config.yaml
n_layer: 10
d_mlp: 768
activation: "swiglu"
norm_place: "pre"
norm_eps: 1e-05
positions: "rope"
attn_scale: 0.125
bias: "none"
parallel_block: false
lr: 0.00832
beta2: 0.98
warmup_steps: 146
train_tokens: 401200000
Each number is 200 + 40 x the weight over its row's rms, rounded and kept within 0 to 999. Layers, rows and columns count from 0. The size before them is the row's rms in percent of the matrix's.

# layer 5 MLP gate, 768x192, rms 0.184, rows 482-553, columns 32-63
105,195,166,227,200,290,112,227,163,130,75,173,200,195,189,195,221,252,192,217,189,130,172,134,242,187,230,195,180,227,205,197,148
092,110,203,169,247,199,212,198,158,196,232,182,150,251,175,225,239,193,155,205,194,215,215,197,292,182,178,179,194,207,196,168,237
104,171,119,207,100,254,223,220,253,205,202,174,155,186,194,160,218,197,256,193,225,248,195,160,188,188,215,272,168,243,215,165,134
102,197,169,152,197,258,201,285,244,245,99,214,132,232,189,201,189,165,292,215,172,167,269,164,143,227,176,192,174,243,241,177,266
099,187,184,133,196,278,231,174,190,229,188,157,251,222,214,222,212,113,212,185,203,212,176,246,202,209,208,183,265,181,156,234,248
098,224,197,213,282,290,197,177,194,221,173,184,157,211,237,246,194,191,202,242,141,177,226,160,226,193,127,200,197,166,206,146,206
107,236,231,168,215,208,218,184,265,209,170,204,192,193,184,245,216,276,294,179,258,228,240,207,238,187,253,215,164,199,199,123,188
107,199,170,206,154,250,161,195,142,160,259,209,205,230,222,187,149,166,231,223,186,243,208,184,179,199,199,235,247,175,247,213,195
086,140,167,197,223,128,241,275,169,148,227,205,206,234,232,156,149,221,164,230,300,253,146,240,217,204,163,222,151,174,186,193,205
095,158,164,170,158,215,163,122,120,161,190,170,131,238,153,162,136,147,154,229,185,259,262,192,189,239,185,239,203,215,146,248,181
104,198,221,153,249,238,125,219,164,206,66,172,219,219,230,182,231,220,266,127,208,198,196,164,185,258,124,190,287,204,209,197,125
094,181,97,198,133,258,187,161,152,119,189,191,237,111,199,178,200,272,224,211,235,195,180,211,186,197,224,203,249,177,110,172,198
103,179,212,260,182,167,200,215,164,195,178,136,160,220,240,188,265,189,218,183,140,241,192,162,165,210,193,223,217,102,217,161,256
090,188,147,185,259,169,228,220,204,122,247,187,261,247,166,239,210,227,239,172,147,200,215,146,189,202,233,168,261,159,207,198,194
096,223,185,154,178,209,239,210,83,174,239,200,174,184,206,191,154,174,209,119,253,217,161,186,168,119,142,189,219,250,166,273,210
100,220,197,241,229,233,184,250,260,168,223,227,223,190,209,234,232,78,135,156,182,213,188,152,285,248,168,170,242,249,151,134,249
094,174,128,124,188,215,301,214,275,249,221,237,195,202,182,165,228,243,157,180,315,276,216,259,234,312,240,173,247,175,270,186,187
110,256,208,220,186,234,195,114,43,204,263,189,276,248,179,120,183,190,199,269,187,206,201,202,198,186,233,283,201,156,155,143,226
100,276,205,218,225,210,189,186,311,252,237,142,193,197,245,225,222,169,160,156,182,177,232,219,203,250,185,154,152,232,190,168,163
100,162,187,125,106,169,207,142,138,280,210,205,194,226,219,220,61,155,262,194,131,212,220,222,170,170,226,146,205,254,181,170,204
092,170,191,214,241,151,144,192,254,204,151,205,218,196,195,187,138,187,230,193,210,248,194,164,214,197,232,154,198,154,254,171,210
094,154,164,194,271,229,224,159,246,241,147,201,152,234,248,122,192,210,242,192,196,196,220,239,196,143,184,262,107,294,220,168,186
093,221,190,199,214,205,142,139,199,195,155,211,230,151,101,219,221,172,238,157,234,272,165,256,92,215,178,252,216,167,133,176,248
104,188,188,207,265,225,140,218,108,170,212,245,186,204,182,205,179,213,214,175,207,142,191,141,198,215,131,263,189,198,287,152,231
101,141,188,179,188,251,167,135,188,156,218,141,232,203,194,222,171,230,188,234,201,115,224,264,223,196,191,188,164,233,210,156,223
114,174,179,245,189,126,248,131,202,184,210,252,189,207,145,226,201,142,250,140,223,180,200,112,268,190,153,214,266,177,170,210,158
101,151,168,146,117,200,190,161,329,182,160,195,149,216,249,180,271,250,193,235,239,210,148,238,163,189,222,142,224,216,216,185,179
093,273,295,163,196,192,252,222,218,229,253,214,218,206,193,157,139,197,213,203,164,219,142,308,262,207,174,216,207,231,204,203,180
099,174,204,140,167,251,177,203,212,163,204,233,174,187,190,172,209,263,173,224,133,240,243,318,275,184,159,210,158,225,216,193,235
093,230,182,180,214,220,176,157,198,196,254,190,168,128,171,116,230,220,233,230,282,184,269,201,169,200,231,200,203,246,211,257,216
100,265,145,186,179,173,240,182,159,222,190,205,167,213,219,201,262,197,303,266,190,226,111,225,210,193,108,206,215,212,221,223,111
090,166,182,249,189,185,220,202,120,164,230,270,134,193,239,91,206,163,288,209,169,118,185,215,218,204,199,138,187,231,168,221,164
102,191,176,177,225,220,225,192,193,156,131,207,200,212,213,98,234,158,238,192,218,129,213,161,259,230,179,189,136,221,209,285,192
100,155,206,209,152,168,188,214,282,161,216,238,154,195,263,186,137,168,290,219,215,151,182,237,259,255,178,190,191,206,155,209,145
105,211,173,125,203,203,150,215,249,236,222,275,230,224,208,170,181,180,142,208,274,255,188,163,191,215,222,186,183,129,160,141,184
102,225,251,206,223,284,258,257,241,227,205,186,94,275,131,210,260,134,194,158,169,198,224,218,209,181,165,242,219,228,174,223,177
105,238,195,201,222,174,185,217,220,181,218,193,136,245,169,185,126,117,215,176,214,152,178,201,258,284,184,192,153,233,133,195,283
097,193,171,188,180,145,216,246,261,201,203,182,171,254,160,159,168,193,185,150,198,185,210,201,214,154,172,143,205,254,157,80,186
100,157,215,191,116,148,253,175,237,272,220,251,176,210,197,136,228,228,181,251,229,169,210,155,185,207,195,271,212,246,203,159,215
098,107,256,192,264,223,181,262,204,146,183,247,307,193,207,177,237,222,200,194,210,212,209,217,172,234,266,193,325,259,250,203,220
105,165,151,263,234,194,211,304,234,168,174,232,228,201,196,160,222,129,203,160,220,138,131,234,206,219,213,221,197,233,161,267,217
098,273,263,158,203,190,227,243,164,240,234,220,167,158,163,167,144,159,165,242,213,139,224,148,210,219,171,235,194,186,155,116,155
093,246,169,148,204,243,173,235,183,156,296,227,152,213,214,205,120,269,253,163,205,189,237,179,218,183,180,183,212,203,208,294,215
105,199,249,151,157,262,168,267,197,176,211,165,270,230,280,209,160,120,186,180,149,187,201,199,247,235,222,165,276,199,198,168,162
099,221,260,205,165,180,193,185,158,171,226,125,235,224,192,240,190,185,278,223,264,210,211,159,252,217,194,220,122,203,211,211,230
095,220,172,247,104,236,163,215,227,168,305,138,182,238,245,245,156,119,136,162,197,149,142,135,172,243,135,187,205,205,138,179,223
099,171,159,226,258,169,165,252,151,245,251,216,188,182,204,178,169,217,265,220,203,157,71,202,198,207,176,160,145,184,200,248,232
106,259,176,204,188,199,172,214,200,236,196,185,264,215,187,195,253,251,189,222,221,212,198,208,176,137,164,212,220,146,224,208,191
099,205,171,209,240,274,205,215,202,247,178,144,119,153,153,128,189,175,263,119,234,227,252,218,258,210,146,234,198,150,205,206,199
100,176,246,206,202,235,225,210,169,182,202,165,195,153,194,236,217,185,161,183,141,171,238,165,146,124,232,228,189,167,233,122,195
098,210,195,219,158,186,207,199,250,237,238,189,212,250,165,192,175,163,204,207,200,157,221,117,253,224,141,227,161,160,144,206,257
099,239,90,179,137,223,168,192,270,231,170,242,194,190,165,151,267,187,237,185,262,283,221,258,302,190,240,253,190,297,164,157,179
100,250,203,218,233,191,187,195,264,223,129,237,200,152,114,214,239,253,233,175,225,186,238,153,174,241,210,143,208,156,180,250,159
101,229,187,155,215,254,154,219,215,221,275,242,163,222,157,172,167,228,102,207,216,208,173,119,214,199,159,163,191,283,186,116,121
095,139,148,199,176,169,167,255,228,154,232,162,220,214,226,210,167,182,185,179,161,323,169,253,221,188,241,146,180,208,233,213,176
105,135,230,184,226,186,199,185,206,76,179,213,151,244,235,239,229,247,209,235,199,215,203,194,152,260,183,212,271,257,248,143,257
100,224,194,196,123,177,161,237,216,221,195,253,156,137,184,161,215,203,208,222,185,183,217,286,211,146,174,222,176,220,277,121,185
104,121,181,196,155,200,190,209,210,114,189,152,139,203,185,136,271,231,131,139,222,187,171,175,244,227,134,265,159,263,228,193,200
099,152,223,94,204,216,195,164,179,210,136,220,203,265,147,176,282,182,186,151,206,210,232,137,125,262,215,183,246,235,185,238,268
100,246,191,205,169,161,196,209,154,170,178,200,163,215,241,198,228,212,223,130,169,128,174,169,236,211,188,195,222,227,244,157,142
094,218,191,223,207,248,208,149,244,205,147,191,294,222,185,221,211,225,163,245,223,235,161,258,230,232,197,164,285,225,205,199,163
091,178,247,225,196,163,218,201,248,167,260,231,208,215,171,162,221,241,196,274,230,205,223,193,140,132,234,219,211,246,176,156,246
098,191,166,246,136,220,155,176,196,168,208,275,183,194,263,215,174,182,174,162,229,252,152,161,164,200,265,244,204,247,224,157,225
099,157,168,264,140,220,193,194,245,164,251,199,320,223,179,218,224,193,159,278,262,163,168,309,207,186,171,176,147,219,244,167,214
101,165,203,188,167,198,199,201,159,196,98,246,220,177,169,249,229,303,257,205,216,173,214,243,196,228,220,155,169,192,207,231,255
115,239,223,214,239,206,177,163,223,151,242,118,222,196,212,186,276,126,181,193,212,212,171,205,203,197,195,186,218,223,279,278,206
099,194,159,204,156,195,203,155,182,157,152,231,198,165,192,210,145,232,147,208,185,216,203,106,165,241,200,181,233,138,224,193,241
102,236,243,178,171,147,222,234,198,174,252,284,262,252,207,294,136,255,215,218,176,288,213,242,155,184,214,226,206,197,232,178,272
098,195,222,215,178,189,139,267,253,304,161,240,220,202,190,183,141,201,226,181,184,180,216,213,209,201,179,202,238,185,228,187,206
109,207,234,209,215,247,139,209,181,180,182,222,273,263,231,190,143,220,185,222,278,153,216,296,251,157,206,224,170,244,166,124,254
105,214,196,160,169,254,151,136,208,223,205,221,148,230,225,214,207,185,197,264,204,190,121,144,180,276,181,182,182,180,187,264,228
105,191,191,160,234,221,167,213,177,234,254,239,267,244,162,233,179,183,175,215,243,230,171,251,159,277,193,217,207,180,173,167,192
# layer 5 MLP up, 768x192, rms 0.186, rows 482-552, columns 32-63
102,190,251,155,141,217,184,251,253,202,156,281,179,257,200,130,179,232,222,198,212,210,159,172,171,108,248,231,160,186,202,200,225
094,210,224,222,180,264,172,114,206,155,171,189,153,253,245,214,258,220,271,249,230,172,229,260,191,192,247,211,226,210,159,289,187
096,214,224,289,197,104,220,147,151,265,186,254,201,213,189,144,195,244,230,212,222,195,127,183,159,210,192,145,209,206,269,194,237
098,220,260,225,116,198,182,281,253,249,226,221,172,174,181,219,174,202,159,217,195,187,179,239,249,165,205,130,146,235,201,238,180
094,152,229,224,217,210,203,145,182,220,166,188,256,242,221,236,217,247,178,113,215,189,157,282,282,166,223,291,237,219,153,162,262
099,210,230,201,188,282,235,128,161,221,158,236,188,225,273,200,288,208,204,194,156,169,149,305,237,198,160,169,158,173,211,208,178
100,183,254,185,168,234,175,212,268,169,191,134,169,229,255,204,146,133,202,267,197,240,218,188,256,197,190,137,194,229,219,266,221
100,234,243,138,193,219,208,225,141,264,242,196,244,181,152,202,167,172,170,191,189,165,158,209,204,280,144,196,134,98,119,241,195
087,227,102,174,204,250,141,226,204,198,176,197,145,167,227,156,169,126,211,125,191,155,133,161,235,163,182,244,189,267,148,231,260
095,185,170,240,174,188,225,144,238,183,160,231,190,145,193,187,78,193,221,179,269,154,223,173,185,211,168,198,252,114,131,256,268
108,187,248,155,171,105,192,207,182,198,171,264,211,183,243,173,168,205,134,180,219,202,251,210,208,186,197,202,208,229,117,204,167
106,179,216,179,235,259,244,119,247,193,177,172,179,214,219,267,172,196,177,116,257,213,270,167,185,137,172,178,229,193,200,208,169
103,279,140,193,197,174,173,184,258,194,185,217,248,131,224,233,162,198,145,228,287,160,257,286,181,190,202,222,177,207,202,209,217
090,150,227,234,193,242,145,214,273,194,184,135,199,238,176,209,282,197,124,251,176,161,222,198,153,236,233,192,180,205,269,175,187
096,225,174,207,296,209,202,194,170,202,240,208,213,192,197,176,219,134,195,206,230,213,212,166,197,191,224,218,138,161,224,249,209
111,191,134,167,155,186,194,268,178,222,204,240,183,207,172,189,290,130,245,182,176,201,181,159,217,226,277,122,197,165,130,174,175
098,183,190,225,256,212,159,241,148,146,202,183,242,205,177,175,201,124,125,217,161,158,206,175,148,209,181,264,178,225,188,242,204
104,176,220,218,165,232,182,213,133,208,269,252,182,174,227,165,179,197,192,183,188,164,202,281,159,194,149,187,243,153,226,227,159
092,160,200,170,122,185,204,163,208,288,192,186,200,227,120,242,192,230,257,183,249,186,239,246,195,214,223,206,114,234,183,166,240
097,170,210,201,147,250,231,178,185,208,175,223,210,277,280,221,177,201,186,166,166,147,204,183,179,232,279,174,198,217,115,226,193
091,166,218,238,191,191,258,160,206,255,221,197,124,188,184,222,187,207,130,136,186,185,247,276,217,182,182,257,189,267,171,237,207
098,248,139,163,220,180,273,145,283,214,153,222,196,263,198,203,119,197,182,238,169,204,179,199,175,210,142,162,193,157,301,241,209
096,181,219,226,240,175,141,184,251,158,195,160,130,213,143,180,158,194,237,251,204,171,250,198,218,214,159,248,225,242,144,210,216
103,210,141,215,198,142,159,191,214,210,247,222,204,121,143,218,223,177,212,116,259,190,185,194,311,225,108,187,217,223,184,282,187
104,214,178,188,252,208,197,175,237,214,169,174,168,221,209,299,238,147,174,209,176,276,203,205,261,163,271,196,259,287,123,239,203
101,164,224,208,210,204,178,202,123,248,223,90,232,244,270,153,213,216,148,229,218,166,277,199,226,193,164,244,234,177,152,153,117
102,226,235,227,167,140,186,181,245,259,217,149,253,205,202,220,232,168,101,225,321,220,159,215,165,208,158,232,282,151,213,160,182
095,212,221,166,172,261,159,132,252,139,217,174,228,255,219,260,218,262,214,151,235,188,227,200,242,239,232,167,221,183,151,258,206
107,210,185,211,237,203,146,242,132,225,240,190,216,163,151,221,183,264,198,134,191,236,185,187,136,173,165,256,178,221,147,177,167
094,218,193,184,157,134,253,204,244,189,227,259,190,165,192,224,205,221,219,271,217,166,222,208,110,260,168,163,187,242,239,238,167
099,233,209,166,230,193,187,196,168,223,179,246,148,243,181,206,159,202,190,163,181,230,165,177,175,252,186,129,214,274,205,201,263
094,172,245,170,202,205,168,107,192,194,198,169,199,231,181,109,166,220,277,200,256,107,118,206,171,197,218,102,168,209,235,173,142
106,161,237,215,236,157,110,172,176,201,186,254,256,171,155,153,201,203,149,242,209,309,194,235,207,150,223,177,197,187,147,233,211
095,244,196,161,252,145,140,182,239,231,193,221,189,253,184,147,151,213,240,164,184,178,140,219,225,139,198,157,196,206,141,191,183
099,219,245,142,223,174,104,155,250,87,140,232,217,183,193,213,235,230,152,216,206,221,257,169,220,124,231,133,206,187,144,150,165
099,211,189,262,188,190,205,266,217,153,246,250,266,152,198,250,177,231,187,238,133,236,255,170,177,238,210,241,204,180,219,195,282
105,172,262,173,185,233,255,159,144,149,200,270,196,196,242,211,193,233,223,242,157,192,189,255,216,205,207,199,132,159,152,154,133
099,212,211,227,211,159,240,181,177,190,219,299,216,153,152,190,169,154,218,201,208,222,257,151,264,164,189,170,283,264,221,197,189
099,231,212,240,208,158,282,192,265,244,161,210,222,192,218,249,274,207,105,219,162,166,200,187,240,209,218,229,209,205,173,137,185
098,234,227,179,198,244,179,196,222,218,214,189,162,209,221,153,211,216,107,208,228,215,198,200,180,214,181,203,208,186,188,235,207
107,172,177,233,222,222,144,165,191,251,96,229,198,109,219,220,193,188,253,236,170,209,243,163,174,164,175,137,140,181,229,243,163
103,164,160,262,106,224,194,249,223,236,152,194,167,133,165,166,191,229,233,236,173,208,292,224,181,195,231,122,180,259,190,203,230
096,285,216,135,181,193,141,126,219,237,225,136,243,244,257,222,185,204,105,200,265,215,169,148,182,135,270,161,162,193,159,164,244
102,209,232,181,202,190,240,224,176,200,212,163,285,228,157,166,208,167,187,235,226,202,167,121,171,177,166,278,233,213,130,203,229
103,221,198,205,186,155,176,170,102,237,170,169,160,193,238,170,224,166,170,146,215,196,214,207,168,249,232,174,169,199,162,146,224
097,226,201,161,54,268,246,199,231,243,264,168,142,172,168,252,189,162,191,189,196,214,196,195,175,275,131,192,248,255,131,164,183
095,281,218,197,220,195,214,210,197,231,243,116,241,237,193,179,226,142,192,201,208,224,181,249,235,153,202,206,206,245,284,194,173
108,231,147,238,194,148,141,170,217,243,235,184,222,200,192,180,204,154,206,220,93,206,214,193,189,228,180,165,224,182,185,129,172
100,147,137,213,210,174,173,214,144,194,202,275,167,154,233,262,248,159,221,192,90,213,227,214,152,121,215,160,243,165,157,179,227
106,232,210,173,277,262,289,229,232,166,216,164,192,200,148,152,215,196,224,259,229,166,153,229,138,175,194,193,263,174,230,239,149
099,198,212,227,168,201,220,183,239,194,232,195,161,151,276,240,195,161,236,223,213,191,186,263,251,146,129,195,144,210,152,209,154
098,137,159,224,232,218,230,207,244,164,231,159,223,144,177,232,102,181,178,182,246,178,188,143,222,128,213,160,179,238,213,232,227
102,148,246,184,194,267,251,244,230,235,175,184,242,209,229,272,185,260,133,170,188,153,105,196,262,181,192,248,151,235,253,160,179
100,113,240,234,177,209,220,201,226,172,237,134,231,174,226,168,236,152,240,240,233,177,220,259,167,271,306,236,194,199,195,216,165
099,178,186,192,189,158,211,187,114,222,213,178,258,179,101,203,133,183,138,184,273,140,128,169,211,272,249,202,166,263,182,151,181
101,168,232,251,220,218,203,174,169,235,185,178,143,188,229,151,201,145,162,214,213,180,216,221,184,207,234,189,146,178,253,163,223
094,165,231,266,257,176,189,213,185,221,211,227,277,221,162,218,203,149,213,215,264,203,203,166,237,201,201,190,194,192,166,234,154
101,256,161,183,220,272,183,247,217,164,230,177,190,174,219,206,118,201,275,232,174,233,206,221,239,131,130,171,170,180,169,210,215
100,331,190,203,162,213,164,279,207,232,149,254,127,191,188,186,194,214,182,278,191,189,184,222,178,206,218,248,202,231,108,185,230
101,185,108,161,174,140,188,237,207,104,264,147,277,151,183,187,196,247,243,168,231,174,187,186,209,170,224,283,283,165,122,282,148
093,247,248,160,175,193,244,234,248,174,240,187,177,255,185,163,233,149,187,206,263,225,184,245,283,211,264,195,221,218,222,226,185
092,167,204,201,186,167,186,241,165,264,262,189,183,152,206,200,141,140,195,181,227,198,174,190,153,198,212,203,149,166,153,179,173
098,124,226,279,221,267,142,238,198,213,167,133,160,152,192,151,202,212,182,173,175,258,159,159,157,197,217,209,199,179,221,170,184
099,195,168,264,209,179,181,192,198,177,210,143,151,205,132,192,227,256,234,184,231,225,206,186,223,215,239,162,204,188,249,201,153
106,234,143,274,147,225,202,269,209,208,221,254,153,174,211,175,216,182,220,324,243,254,230,160,252,212,269,205,213,163,222,202,283
126,210,199,249,242,236,221,196,191,190,189,154,207,189,197,176,210,162,188,218,103,208,174,142,193,175,166,163,134,139,243,169,185
100,214,185,212,185,187,229,182,179,197,192,134,135,199,190,240,249,188,152,172,209,198,204,218,185,139,207,121,110,230,158,149,170
099,223,257,185,186,178,224,198,188,267,217,165,247,161,194,199,187,214,194,171,202,169,200,210,232,211,150,229,173,281,119,216,199
100,214,167,186,276,180,189,152,186,217,235,202,219,146,308,218,139,113,162,202,205,156,212,234,216,279,168,253,184,243,251,261,176
109,223,157,152,196,191,142,105,230,176,159,197,286,212,130,238,214,216,174,188,236,191,161,199,205,201,234,241,197,147,226,181,258
103,216,259,223,182,229,164,240,194,182,164,211,162,198,239,213,211,235,203,233,180,193,177,219,182,264,180,210,254,163,208,150,272
# layer 5 MLP down (transposed), 768x192, rms 0.171, rows 482-552, columns 32-63
099,183,185,236,246,205,273,197,222,255,238,83,225,210,198,257,210,98,206,260,183,162,310,259,226,239,176,235,198,276,151,252,167
094,277,179,175,173,216,176,223,86,247,191,151,194,144,176,197,126,168,166,258,230,161,181,239,235,206,177,180,208,225,162,182,177
101,191,226,230,187,183,255,161,173,187,217,222,213,195,254,233,192,195,135,198,143,186,266,233,197,227,187,140,232,247,169,205,204
099,219,234,168,222,182,150,205,201,181,179,271,231,187,181,201,240,186,194,198,225,206,155,194,225,158,221,237,216,119,188,151,222
092,239,187,284,200,218,292,204,255,170,203,136,142,146,105,191,196,182,281,195,229,257,209,213,150,182,203,117,202,217,223,188,191
105,167,164,180,199,224,157,190,178,122,115,205,243,294,181,190,220,200,263,217,150,156,205,160,168,183,182,277,175,219,173,173,213
104,236,171,168,171,159,156,194,182,140,157,206,212,116,223,232,206,218,226,209,250,82,265,274,212,178,197,182,206,159,183,193,161
097,155,244,234,194,219,183,168,167,253,176,151,165,283,134,195,170,173,171,228,242,247,205,225,157,253,187,153,227,203,227,252,223
107,214,151,245,177,206,182,229,179,126,220,257,130,243,218,221,227,269,216,203,197,164,129,201,184,157,203,300,187,164,188,189,174
099,238,144,159,227,231,193,175,232,169,189,210,193,118,176,241,211,141,128,144,165,148,128,228,220,270,178,229,227,143,188,244,248
098,173,186,199,253,290,147,231,249,166,217,104,219,191,170,244,229,128,209,220,198,236,195,246,218,173,154,273,165,136,254,174,233
097,200,183,250,223,150,179,154,113,224,189,164,182,182,165,173,189,254,189,187,132,243,179,173,208,295,157,204,201,73,213,219,217
101,223,243,154,187,154,213,183,243,202,169,151,87,269,176,301,216,240,192,233,189,201,220,211,226,238,184,179,185,279,250,186,145
099,198,221,242,163,239,157,167,234,235,158,190,204,216,166,181,217,134,204,147,211,209,112,205,225,231,187,213,156,123,183,202,206
100,244,170,208,251,258,204,163,150,197,203,236,178,241,159,317,222,219,160,182,267,271,186,202,227,173,219,173,224,177,226,242,234
093,225,266,163,127,130,215,299,191,153,229,203,245,229,220,164,190,244,142,209,167,237,212,228,214,284,184,126,179,245,191,146,192
100,257,200,216,246,192,196,158,156,157,189,258,250,241,217,175,177,218,229,227,137,213,171,127,267,216,232,118,205,111,134,222,189
104,162,176,225,169,186,223,160,162,165,199,192,195,235,222,223,118,144,254,124,214,201,182,225,177,263,203,249,265,222,165,214,218
098,185,174,185,188,245,199,197,207,182,220,191,210,170,203,242,199,183,166,220,231,164,202,243,187,143,247,249,157,261,144,145,123
095,169,245,218,218,115,202,201,203,190,179,234,222,188,179,203,126,186,146,223,221,275,165,160,169,210,294,211,231,152,202,191,277
100,226,174,197,229,171,221,226,208,202,227,190,212,190,244,204,191,232,152,197,242,162,174,200,213,179,171,202,192,57,247,94,197
095,156,150,104,281,189,200,242,198,172,178,237,182,293,177,202,197,211,214,152,229,160,94,129,190,159,196,219,192,170,179,252,211
095,210,136,208,131,182,190,169,221,158,231,174,134,222,270,185,188,133,179,201,100,289,122,197,187,163,214,271,197,181,178,185,193
100,186,266,256,148,193,105,194,204,201,199,193,273,224,223,242,211,264,176,220,255,134,227,212,242,212,257,264,232,221,207,206,235
095,172,257,136,203,211,189,201,257,284,158,267,210,185,213,225,209,58,222,222,271,120,183,181,229,211,179,235,168,185,168,273,150
108,178,187,222,200,141,209,173,127,218,148,244,248,182,231,194,230,267,142,210,235,147,116,287,189,197,158,220,234,178,185,178,247
097,231,151,226,230,158,182,230,91,196,208,193,208,236,200,275,318,210,277,189,174,184,150,291,210,238,163,228,241,242,267,150,173
103,236,237,227,261,217,225,250,207,180,258,167,173,254,244,232,232,338,224,201,232,199,173,146,163,214,144,139,203,126,205,213,239
106,224,167,188,151,180,192,163,128,158,274,216,162,137,250,199,186,185,199,209,183,196,278,230,202,229,244,216,173,228,188,177,173
099,217,271,180,241,165,199,200,243,252,179,200,266,150,231,161,121,103,275,120,229,210,227,184,170,200,217,187,160,169,244,234,270
097,182,256,187,163,239,254,204,226,186,217,167,183,154,165,177,178,242,144,342,189,178,272,285,244,228,209,210,163,148,212,243,178
090,286,207,198,192,212,239,238,187,222,266,152,159,142,225,187,213,193,226,173,209,279,182,177,261,218,199,140,211,165,217,205,158
108,198,212,240,201,159,194,148,201,173,207,188,216,192,200,212,141,221,250,223,183,215,168,199,225,206,214,216,143,226,198,201,204
099,169,259,256,185,247,222,198,138,202,136,192,194,126,199,194,184,263,290,229,121,168,289,272,223,216,204,209,202,183,162,264,180
102,229,207,126,250,156,203,173,150,268,235,244,162,248,161,231,161,221,120,224,252,182,198,151,157,180,206,202,187,138,203,213,128
098,223,142,203,213,112,204,165,137,228,139,157,232,180,202,190,216,230,219,187,248,197,216,276,238,158,222,172,184,193,101,195,175
100,219,222,222,210,155,171,226,188,183,262,280,191,239,148,145,221,209,135,202,287,197,211,200,218,164,129,167,149,171,189,259,138
105,176,185,245,216,199,240,193,205,175,216,229,231,210,185,184,181,286,210,202,166,222,213,252,183,189,207,240,139,214,219,256,186
103,187,199,290,156,190,120,206,182,223,177,119,157,199,232,233,188,198,257,220,210,186,194,233,167,219,216,186,188,207,232,152,257
093,245,246,250,255,160,161,175,227,164,206,196,200,211,180,230,227,208,259,178,214,251,258,163,214,192,164,259,181,225,203,185,267
098,240,172,186,260,195,209,286,165,148,244,300,219,208,168,212,247,191,211,128,178,130,209,243,172,122,213,273,157,193,184,157,204
100,193,210,165,196,247,192,245,199,215,201,279,162,150,170,164,205,252,190,271,141,240,271,210,142,166,177,223,205,187,108,194,202
092,178,155,227,205,213,251,220,249,162,139,229,172,219,223,165,246,180,237,209,237,262,182,212,206,235,121,202,138,145,249,212,235
099,194,219,119,215,145,206,196,221,181,121,251,191,173,269,137,155,229,185,179,235,209,253,209,191,277,177,174,240,177,131,206,226
100,177,214,239,125,239,183,212,120,241,144,167,171,245,247,183,204,207,150,102,212,182,179,152,195,194,175,187,180,227,199,148,261
099,142,263,155,237,171,127,115,242,219,211,276,228,207,187,230,208,179,193,178,240,203,205,261,199,182,278,227,170,234,303,257,166
100,206,206,225,182,202,228,188,141,169,241,242,151,155,193,182,234,231,132,231,184,161,173,175,178,233,200,105,171,196,166,193,212
098,245,223,202,149,152,83,173,152,248,241,222,179,132,168,253,290,141,183,152,246,243,131,235,244,153,213,221,173,180,137,166,189
097,136,163,255,210,245,241,169,169,133,175,243,225,190,237,205,253,231,190,234,173,193,135,165,200,190,215,198,183,238,204,131,199
099,211,177,184,174,199,214,191,164,197,174,197,145,208,204,138,215,164,94,211,225,244,206,203,190,191,277,195,181,177,179,220,220
101,235,225,191,230,196,167,201,169,191,215,152,186,221,162,185,264,167,265,239,177,173,196,204,208,188,173,186,149,252,153,145,177
101,220,278,179,247,180,135,184,280,195,223,256,201,126,141,137,225,196,140,215,260,176,145,202,255,204,191,253,218,120,174,216,246
101,196,192,219,164,211,140,223,196,210,146,161,239,174,275,227,215,151,175,230,208,186,215,220,232,146,279,57,135,208,222,194,238
101,147,246,265,274,230,177,235,238,197,231,212,191,270,170,201,171,242,131,182,165,215,176,107,168,237,117,149,234,281,160,191,200
096,226,243,260,235,190,258,256,150,212,232,181,180,275,210,239,226,209,210,198,187,212,249,203,211,208,240,96,203,202,174,172,248
100,148,157,218,137,199,203,184,179,83,217,203,167,230,203,203,284,140,199,232,168,250,163,209,163,127,217,146,170,169,170,235,268
098,153,160,193,180,152,179,158,167,152,204,182,188,249,200,227,190,180,256,200,99,200,159,170,202,171,240,276,216,172,218,162,240
099,285,205,170,147,162,182,194,271,214,282,241,185,224,181,238,194,273,258,282,122,147,203,165,250,183,200,155,224,122,184,173,229
096,197,276,212,244,219,211,273,246,218,268,172,142,265,193,190,239,318,200,233,118,179,184,213,214,195,165,164,192,191,246,254,154
096,226,148,132,236,267,224,228,228,164,125,201,208,216,109,168,160,218,154,218,241,182,256,177,190,213,212,205,135,148,146,213,286
095,130,232,168,251,231,144,197,167,240,219,113,242,179,211,223,160,201,201,155,178,225,209,200,188,189,183,138,255,169,273,160,186
101,163,167,179,186,224,222,197,161,222,254,150,197,218,204,134,182,287,156,205,136,194,198,133,235,212,202,245,286,210,201,165,259
102,217,231,224,227,193,231,199,230,154,168,266,225,268,179,165,199,248,108,199,184,235,148,163,193,207,243,233,262,258,197,173,255
103,178,205,191,211,206,203,145,160,280,221,215,221,230,153,164,129,157,252,231,170,143,226,220,170,224,175,147,162,183,225,216,226
105,181,173,243,242,171,217,163,160,234,150,180,175,132,255,241,279,228,196,195,178,175,193,203,152,160,155,194,196,266,255,245,103
113,234,198,200,146,281,239,181,168,205,202,216,235,245,191,226,226,315,255,174,198,193,163,224,209,206,264,172,216,215,149,178,231
101,171,195,179,212,210,141,143,203,158,194,214,109,77,167,227,215,218,236,158,110,144,181,157,165,182,179,243,196,68,227,310,221
103,230,136,159,227,188,197,230,179,149,203,134,129,180,252,213,134,217,214,132,201,228,219,94,190,216,207,248,205,178,205,222,170
098,263,199,228,150,221,250,216,161,185,206,192,212,192,304,190,214,222,276,175,195,137,232,192,164,212,208,218,244,155,218,193,233
107,236,187,158,154,220,142,150,247,117,182,245,234,138,95,255,167,103,131,171,257,152,151,198,197,177,214,189,227,215,148,251,198
099,231,232,174,210,184,221,189,181,207,295,209,175,188,226,217,204,237,191,130,156,242,169,188,235,190,291,164,217,182,215,114,229